Part of a small language model's weights.
Architecture: learned positions, attention and MLP in parallel.
Each number is 500 + 50 x the weight over its row's rms, rounded and kept within 0 to 999. Layers, rows and columns count from 0. Numbers have three digits each. The size before them is the row's rms in percent of the matrix's.

# layer 4 MLP down (transposed), 1792x448, rms 0.0335, rows 1578-1627, columns 320-383
160:477539430511399463532491473565509590489489573542461572510482523558436438471540502531474543543523509503525553446495531494477550535468536509515558524444385426549549528413418536523509427485471488
110:583464540477533495426418582432498530486408576542537490561504484510517449476489421506445510506480500499499495516424500563483548423512401528443474486515525507482498475569454448427526485411526471
123:574474438497570556518502489466472438435491421535515541533477483533571469454486535424540500505516506388491505528582481443514441471458403543565496479510400438536514428583512469546526520492493499
104:528500507513468502520553547511545491424542582569495477474654524526479426499509526492579494524486496485516455484484551496551485548492464436471497569560494581586536496487525409488527482528491400
104:538495505534449426572538547520476485474598486464420523429421375488514542438515472506454485486525536409471664576468543565442441523435510509542452530412493482480524474565513501565533531516511561
148:457487433457389518587456406551529502494533542454433437473494472497559520526453494501456532494460459510463471389545490530396454618508537512565619519460501405492592552476525513495400501511550454
098:497535516519435517475537503550505487469506529509535519589439445448481546561470467449553455461624576476532511490505484470378424422548483524501478503441532412520556556450499596498485485585476541
096:547534460475530461505518492511433532485481465409507575586566547409545483458498531495519442451501368441559613469436507452485426562437442548455507500524537508499514455457460440544539591527478504
052:497416456480512482489512527466607559470573515511461401498449518473518451498468539469582500508403450492522504482439488479600541476532473521533464427504470565500528501431457494476556500465576534
109:504514425575529477374501399551403510511510488532511497449373561552467466494519482579607516476600525620472487467515488531518522420518556508536417505515554610470599442442517493479521412422511456
089:512533475448524573488536509470460526527526486481534515512405429505512559484504490556445464477592425516575531568589456468491491612434510491497387467395525456507569520488494494596457475523524463
080:490553543519428495484545522460457462515495433491509469452424534528444469500543493403516507503437575463520500549567534507449514515466456450458433489539406505509505453497486490545549328519494561
102:535558468528495477554559417444500477446441519557458540543491478498464504459541433537574571457502600450472543485508496522479475462539483475455497457478518398573506545509456510509519526608563502
098:528531571437420469499554548534477509441446476449538452603517480518473546497474474420475540539370333520624398500549502436441479474460494392525544566447529567474512493580438573421451523416545505
102:541493464428533466477471562414513448526499463515498517438489464507407556511501588517525553652452510556374455533527409492452624468446505528406515481563585505586448476431404483460515579569504544
061:544540535561513503495532484484432460482499481549458519496445512493543552452532461471455515521474451510466466553496416549499523491458448579474554485547420529395484523354484449546523510530459511
106:595489494415494530449520469521496573447522423488483537493510471507480473508447466458489477635468461530513477495450519494492564472453512499519536453421439562508467492530505529523558526547441596
080:548395535486488489472440538522638515517540474532569445483482418499493532440572421625460541555458527485587504548618487450527483457494501587499547515531469468442541475536507498514490528544466571
099:487561544511550486448504516591539500510497420564461557496481453437497423507455509420458515460546425482479492477511451510563541446402467502470500587498581579496480535481434570561528475469576555
126:455496462567537495585477493505467541496526475451502553481479619556467546567474562474475550558380591571588439454556538526426488517479523495501528466503558571500462548470539481409574511454533490
096:586489401488407511446438430505578487543516487451454570511502483529493513509520571531442412483534534568460565493498442344476490513512506446553594517481397441465433643561560426505503515555480461
096:450479423532468534393468486423571344471540447540570556495530472460504507497449534489492436481507472543435536498452483491503507449459442491633521515504519530520494611378513434542550479513482516
169:497546560556467551505509534520518438525596606443488529541491526540402523445545447511530531546517484532551540540470544571620609592491559498515463555509514478570564554446500493596471505506543528
085:532476575517527529394593468494472485457513487584463496459455473449517519403413481508556511528496563515439534527488554442470510487588439523532537514592433442483542441464494480516499538470435452
100:433394519546541393476442494540476451549539529485502454450555510575391516569559448506418505474555469444468469524518556410519530393494561514486682561545511498537586493513532474581389475439479508
109:572521507531514567515524508557544419525471565533444479496421463512558541578477540489509513446535498500395475449462498430580399549496547464474491548470535429420485555493443534407499504512420545
091:607465457568542486438494513526490478503415416433478429518473469504483522498458520573544401568463543443424552513506415469506488526463454443398484515512420543499452452478501579544577426461564532
059:483535445538447472508442468434535503526557418552469557478462571463477470507498526524420506544451559467482559582481497467586485519448533380509512490489481569525455416519517466534475446413458403
123:559528521505442575547605505499483631571572434534384484431444483479604609464424462453542505403519533546466436551504512475547532505440504469483499506558486563513528467510416518511491531550512462
087:541520571573380551488484435505436548464492450541446541423490455555577576520616555485485533594451454462531460576500455514490439546426466470491542514437483446472532526460594436480572514492488468
064:507516538508577453407472495477544554603517526554605493492461470579492542596561406517332518430442506566463533556443520537488486535514484467476554514398465489420475516586574498475451532441460429
076:431529468469501447485514449484446531485457615561462544459444503494532433519498545470461466379546411385632481518402469489642502483441530456471457473420525508498464465425530446564535433444512480
085:420388546537445529541508513544540551461496487509560500456483479545519550455528523418507464546598505452451428534472571494550442534427486564568402523534534493516525571560574535510437516367465509
094:468526416426478574419522511453575496489423506512503484547494477489511574520445468536494508519435518476481517466445376508487419562459350488437444546530605569518494488513507489487469470473457590
099:502509523498441615593489549506556423407498465594482490512518472539510512576447506500415538526441552486521519486524522540505439443580541479583461514487488442511469548536423552458447492455517594
098:482443519507512452504457489477578510549460478526509514553533444455469508500490524522516499521487472588466453484523444515480455465589433523541511480523417525395470497400472459567443569472474451
077:454445552498536482509482526499421582571477389429513448503512563518507481498563501522470478472481516490584482571537639413552455533496549463428446506473459466505539415532440483449519450574431416
092:484530536493445374468431569464487501502503477551510507443500462535496421506514422572506526495521545479460509441629580535550465517469553505485543464485474452437491527437499417547451559486486430
086:539586475536391528559547512426505456543560524534455535465365564444479495391523513466468496593452504505497511612459502501422519467467531479448511500559469531466538418451482451484476470539641513
104:523506545487547542504484529510536563482410461489458371463417581486552535538526480490506510473537509471552504471443499447611437462551461543411530509506423556428485451501481432501478520480562557
101:435491605474517536446407433536461472582579497570477532512445506453438607467476467397414564501491514487479490548635502530526490518435579539554441484549485537479574516405509595575518533507539531
100:435558437606609384472520413446521503497474474395541493508498522526540467477461466517487488484558465431551445526405430379408514532445585483456523477663479526490620439444518489443422492469477527
099:591467469485496539569542565439515505506516456555490511488484493536534564520523457532459490489512359485487540462558513535516522502452486425449555405521484492448560520568416467524578548544481502
103:582497460442467522580619543515511467508509422513462394530438429577469484418482499516532509515488488461422590401525535449518496573442529503627475509421499530388450480455495434460526468522497483
074:577407488435511528512598525500459593498640471507476530552503484425476601484562447396565545441482413512476483505442546472559545460484435551541420523527515522527469464520589509537456509563537454
102:526460557503535551412474564497532511561500516512484424560570503539514538499449385556461481459526597415364539491485430453474449512508486515498463576449533519501536564498526568530584538541454562
095:490460503415545554403537543489585556492521572492486473568480531520516486500520468520471449441594508524413540454446474494463458528547516452514486547454544491534577598517439509476570533419532511
110:477503536505567433484442511547537467532506545488429468537534490473480543526550512550533419483480542545594465494544478506550443460583509420545545556558501509462433468516463541544563407479476482
097:459569494485511437531527474510463471459577471560458555450452389504493491528486499448604404568582520479392491533448454455390591455561569523469555612513474513523489476478484441554446568565436430
093:466501603559603509479505490433503388447519482566537521582497503434520566480538434416442540526412431486539561470582519453439501548547535626495370496552408413513472550483512457503440511530483487
# layer 4 MLP up, 1792x448, rms 0.0335, rows 1579-1628, columns 320-383
109:474445480512513469542595483460507521556579424525502570460479495485450549491462491490536438549483492557493539450555512435509433592488606525524461510468408497543464533461518576556478580590481517
124:550537550501485498487531431457518498445512539546518448427534432530479463546524526529490499505567464627537539530413540536461501525544531516464407529548511622429541506468552467425489519482505558
110:421509549524562493397542517517476475565467391436489504515459543524546603482511470532511506486498539455520497515446444452514493453506518515464603433510534464462461484484558553586435467496467571
097:465488499540509599393458460474504553537423516528559520522465556453506461552493495523478487486476481567536385469490507484559452508544509498528533489491425571585449457436536565460529464453442505
128:581461451462608574531452608571526507588488562472497502507455575540564482491527483472550528484582522522524459501515602535389458506450488466503528494591559431468560561454466462514393560541543555
097:518508497455542509468435445515454491515536434457458539409563522555585430442494548545463518597379464584504524500521491567604530522425491510487567520515476567424412447585490475525588513415490388
098:501563563481473533495541445425461513517564495543459510449443527576450447498475518523498524533449541505452433580594506516455573528556537447488532521479492527517484494471510499504442437511484525
060:523580586535527543458534511589501408487462544461574612505527495519568605536532498547364439553479534435519520479481423527445487534489487413496584485498491492498508478457577500494494485494379416
105:558466557543538477526403606450571518539520497425471391537517490439583484483495501564473565549419428500562554483434578465517473662473494493462572461417468428623504522584494442550508510548487534
095:470451503520440380501475482483485486451492536415508476530562526440514459523532478451514555513465576527490515483454481578560490448559515466496578495567518495507454513534484546458479539450431459
094:476444438440534523575449489565528487477460467425483522516556420471527561472445501587563533457479437497497459475409437529494515498472495503526516511454588482443496503416549512472455638534562409
098:502546520532528548390492606548539500551570502462487507464461494577552544535483507482454466484533503499488539580329488499537499556501498469512451521468460431479472441458536455567503511492482521
101:542508457588569474493422499520536518564537513579455576449500530517507462471516555564491516432626608477400557470456487546574502446512501509518469398517463436541499515416494444507545475520442447
104:390518464548457475498469430520572525537481476428517444503491523421517461538484402448432468512491496466627491509511559521455372466504560531502506504447387468414519502564492561532492445445512451
060:439419546505439530483599438473549559476482525459558553540590451515486447460460482463578504478535517472552500449533564415522510453441549447531452505507508462603527428585520555392486518462566543
091:449495516589489463537480510463492436496478553499545471511478450436445528477526519536525531401537531481543508481528529543493488530520452550520481526562561445494530494474506513474475509557530459
088:495489503535524538533588455506439482500472459482470515540533537493456438517443534404525501445543558572473484432350543519552529504491490418558494484474490510553475557414492553562508479462516454
100:504494443498481490587484482437477479497432584398485414521470588600486541521534461615546494513451512450561512501534532491396423529535492488486494474509382484492493491492470389456430539548464511
119:488586565525472533548406498383556474488469486429541450410589528556520504481536508583543457520482495495439487481547479504538430480482463503521472443482540526552459482391485499526441456518390548
103:512492569453562468533531615494382536460436532560490425443529492542547502499500440564495560465513472412507441529462506611600515429432487523495421493481563553525586381472384591516513441531526463
099:581501502419455484558501540502498638491514605460459388548476595493521493515527489411539582482442513443577438540577500456433505566494494541482510553444520449461492461634523571431542507549468521
144:524459525517434463572456473435542453469517509510474475478423505603444428483559483481501473629456542458500513531484582525557581539468519474469455535506506461538564526468512454523436481470585477
094:536462480453458425550501585498526495490518527505545455505577464494475464565556547523423476459483398449521515480523385575496494461422519488465529531403582595389470602481526476456451455541564527
098:512577555450488523560534437436505513492473576456512537495506510455607445430492544494575559460410512477561545497475459521488501648495367490516423478502468475412447478528467489433624501603613505
107:483484513459436468531532523457462467508516476486559511417599483451500518434447535451470485525569500555576535529530471571430614518502542505549397483587401557544508492470548539518464480515622476
099:479544499446394438482513470507511470482543636616548516460491514517538503497518484492500589472478450557573415499503495497499535470511545497618541510425571487467574541498515425455465437474501483
076:476448543481488537566524535516474518523402558371523548556587517548526511586495517503482525473583415521539418446484456560438483468558501585504466486538498450442586509489501585471537589568563558
120:532489533408615440502429465366525512531491595467517468539575509519524487604538539569546586500416533501403474546515509489432525499534590500567490451546538528519477465533499586463583473602475622
095:497455426420532486459562551474595488553514530483624467584490523503448461558425503478501563466532580576412519497523495466516495497545553545487485480527574494557432525505460526520507497406527502
075:490415449488475590581531468562532486433507483440416516539544576480486495434444576581605455528593479361502462436561448524488500482530475469505506448549570427596534538414435517456531466549549576
093:626469508549509549529457515495545471488509481497568511491495449549517499505470492558528535598447567600362537465567586551387534553495467549506545553580470458431605503540437463414478528530545501
098:503560457530601507459527481527512450524482468489467541603550445516541451499536561581443539466415481510593519458506464501502483472509438476455582457529509447532513441420436445503568533589506490
099:498446549562591534544483504459460500520602462501498540495506481424474509500540474480452486487487546486501461592495605540476628536505645456471586440523495397515522479452535526526504527529513449
104:572469462473542440410480539516465578580511482421532473547497499418472481411460461527580498487469525497478430466518373499519551491391460484446573480457513520541587548445591505486495459524505434
101:449593497502544590528521457434462470508497553470503503503445625537545502481514489472413474495452512420510479516455485504510541516502501484462466493482520528530428426558533563399523477551497584
083:557531453536497532555518473510553519465542552563471556501507410550492565488463521485514576546502497466413507494452359542481568510593467523543546479525583544569451558468583422535506620417554583
096:516451424487440549535561482516552478482485502465456421621434533471498503503407578485502529474476454555493487525422467510478520491493459492505484551481504496576491523487469581444574397507529537
096:483492511399612495455466548581522437513542523496486476563599474496604511514467550599509530440508460519485431403521460527515466489459414560528500531395602419578519555453537495517491485482412465
106:490486465492548469526540463501459459518569549498498553486599371522474492446485538487492476473448500530504501483547522565412617450530547493614510452481573451531463553478482600504497461504450459
103:583541433433466514531612553457470513495500473422552475490522477594514515467412539582665456434492461502478487504381613506485519541464517438430636493551534482523444515531538430518526490518445485
101:566478594487490529494474500482502504488528520551445464506492489484461527482489538516430492552448542600432580466476575584653481479435469511579434491326485520531406554561486511502476500516489471
093:479528555521485463451418510582463523532456562517541542519592485461518467484532562393608487488485576487475527531436491460429512475609464596533510556476505450514484478479566524498466471524598522
100:430498548502442522427432433494464471463478510426558561433524544402579477553499470460494524473528513506595396593470521566434511448502449509466560481594555395601497491456517504564473464503489472
081:414608480531459460487382531539524478492436523507493484522576476605494425525451552573461559565486502555566547491511460569467516546479524481407583544428465525455489531519470476438489510475476539
103:474517465460502507485505446449485426524526412419530622437422497470537465454430576459518550484488423596625492534508586560469478492503550468560517421550496490518453427496502468467372441512559449
110:503588506599490493548511453525434399501433391522479521446561505485504549559404520508551558536373543517558463547557502525538511407482464536439544392544419532483419383509540564526472469583514576
110:584617471493487492542552562504459484476529509535644548561395524474441582518470545456457578505504469515399552455452481519436571577480529513451432487431589489409487545495538496521503500451462562
094:517462490514497551495519584460542491539460548521543518553517572542559494474526492500511579470436483499591561529507593558567507496470478540498414440482528549497407533530528546538486428476582628
093:608438462466464494527507545480449584552436511466479473450456479589552436440446533569482436512576547428471567514465520534558463512417517386532511515490535573455545445515462535491562510548512425
098:517449539504579507544446489519553430462512452507472367524452494464477454483523530497568536548451515474420477467502565510465476399462480562471465439487492508532553561513396445467484578496514477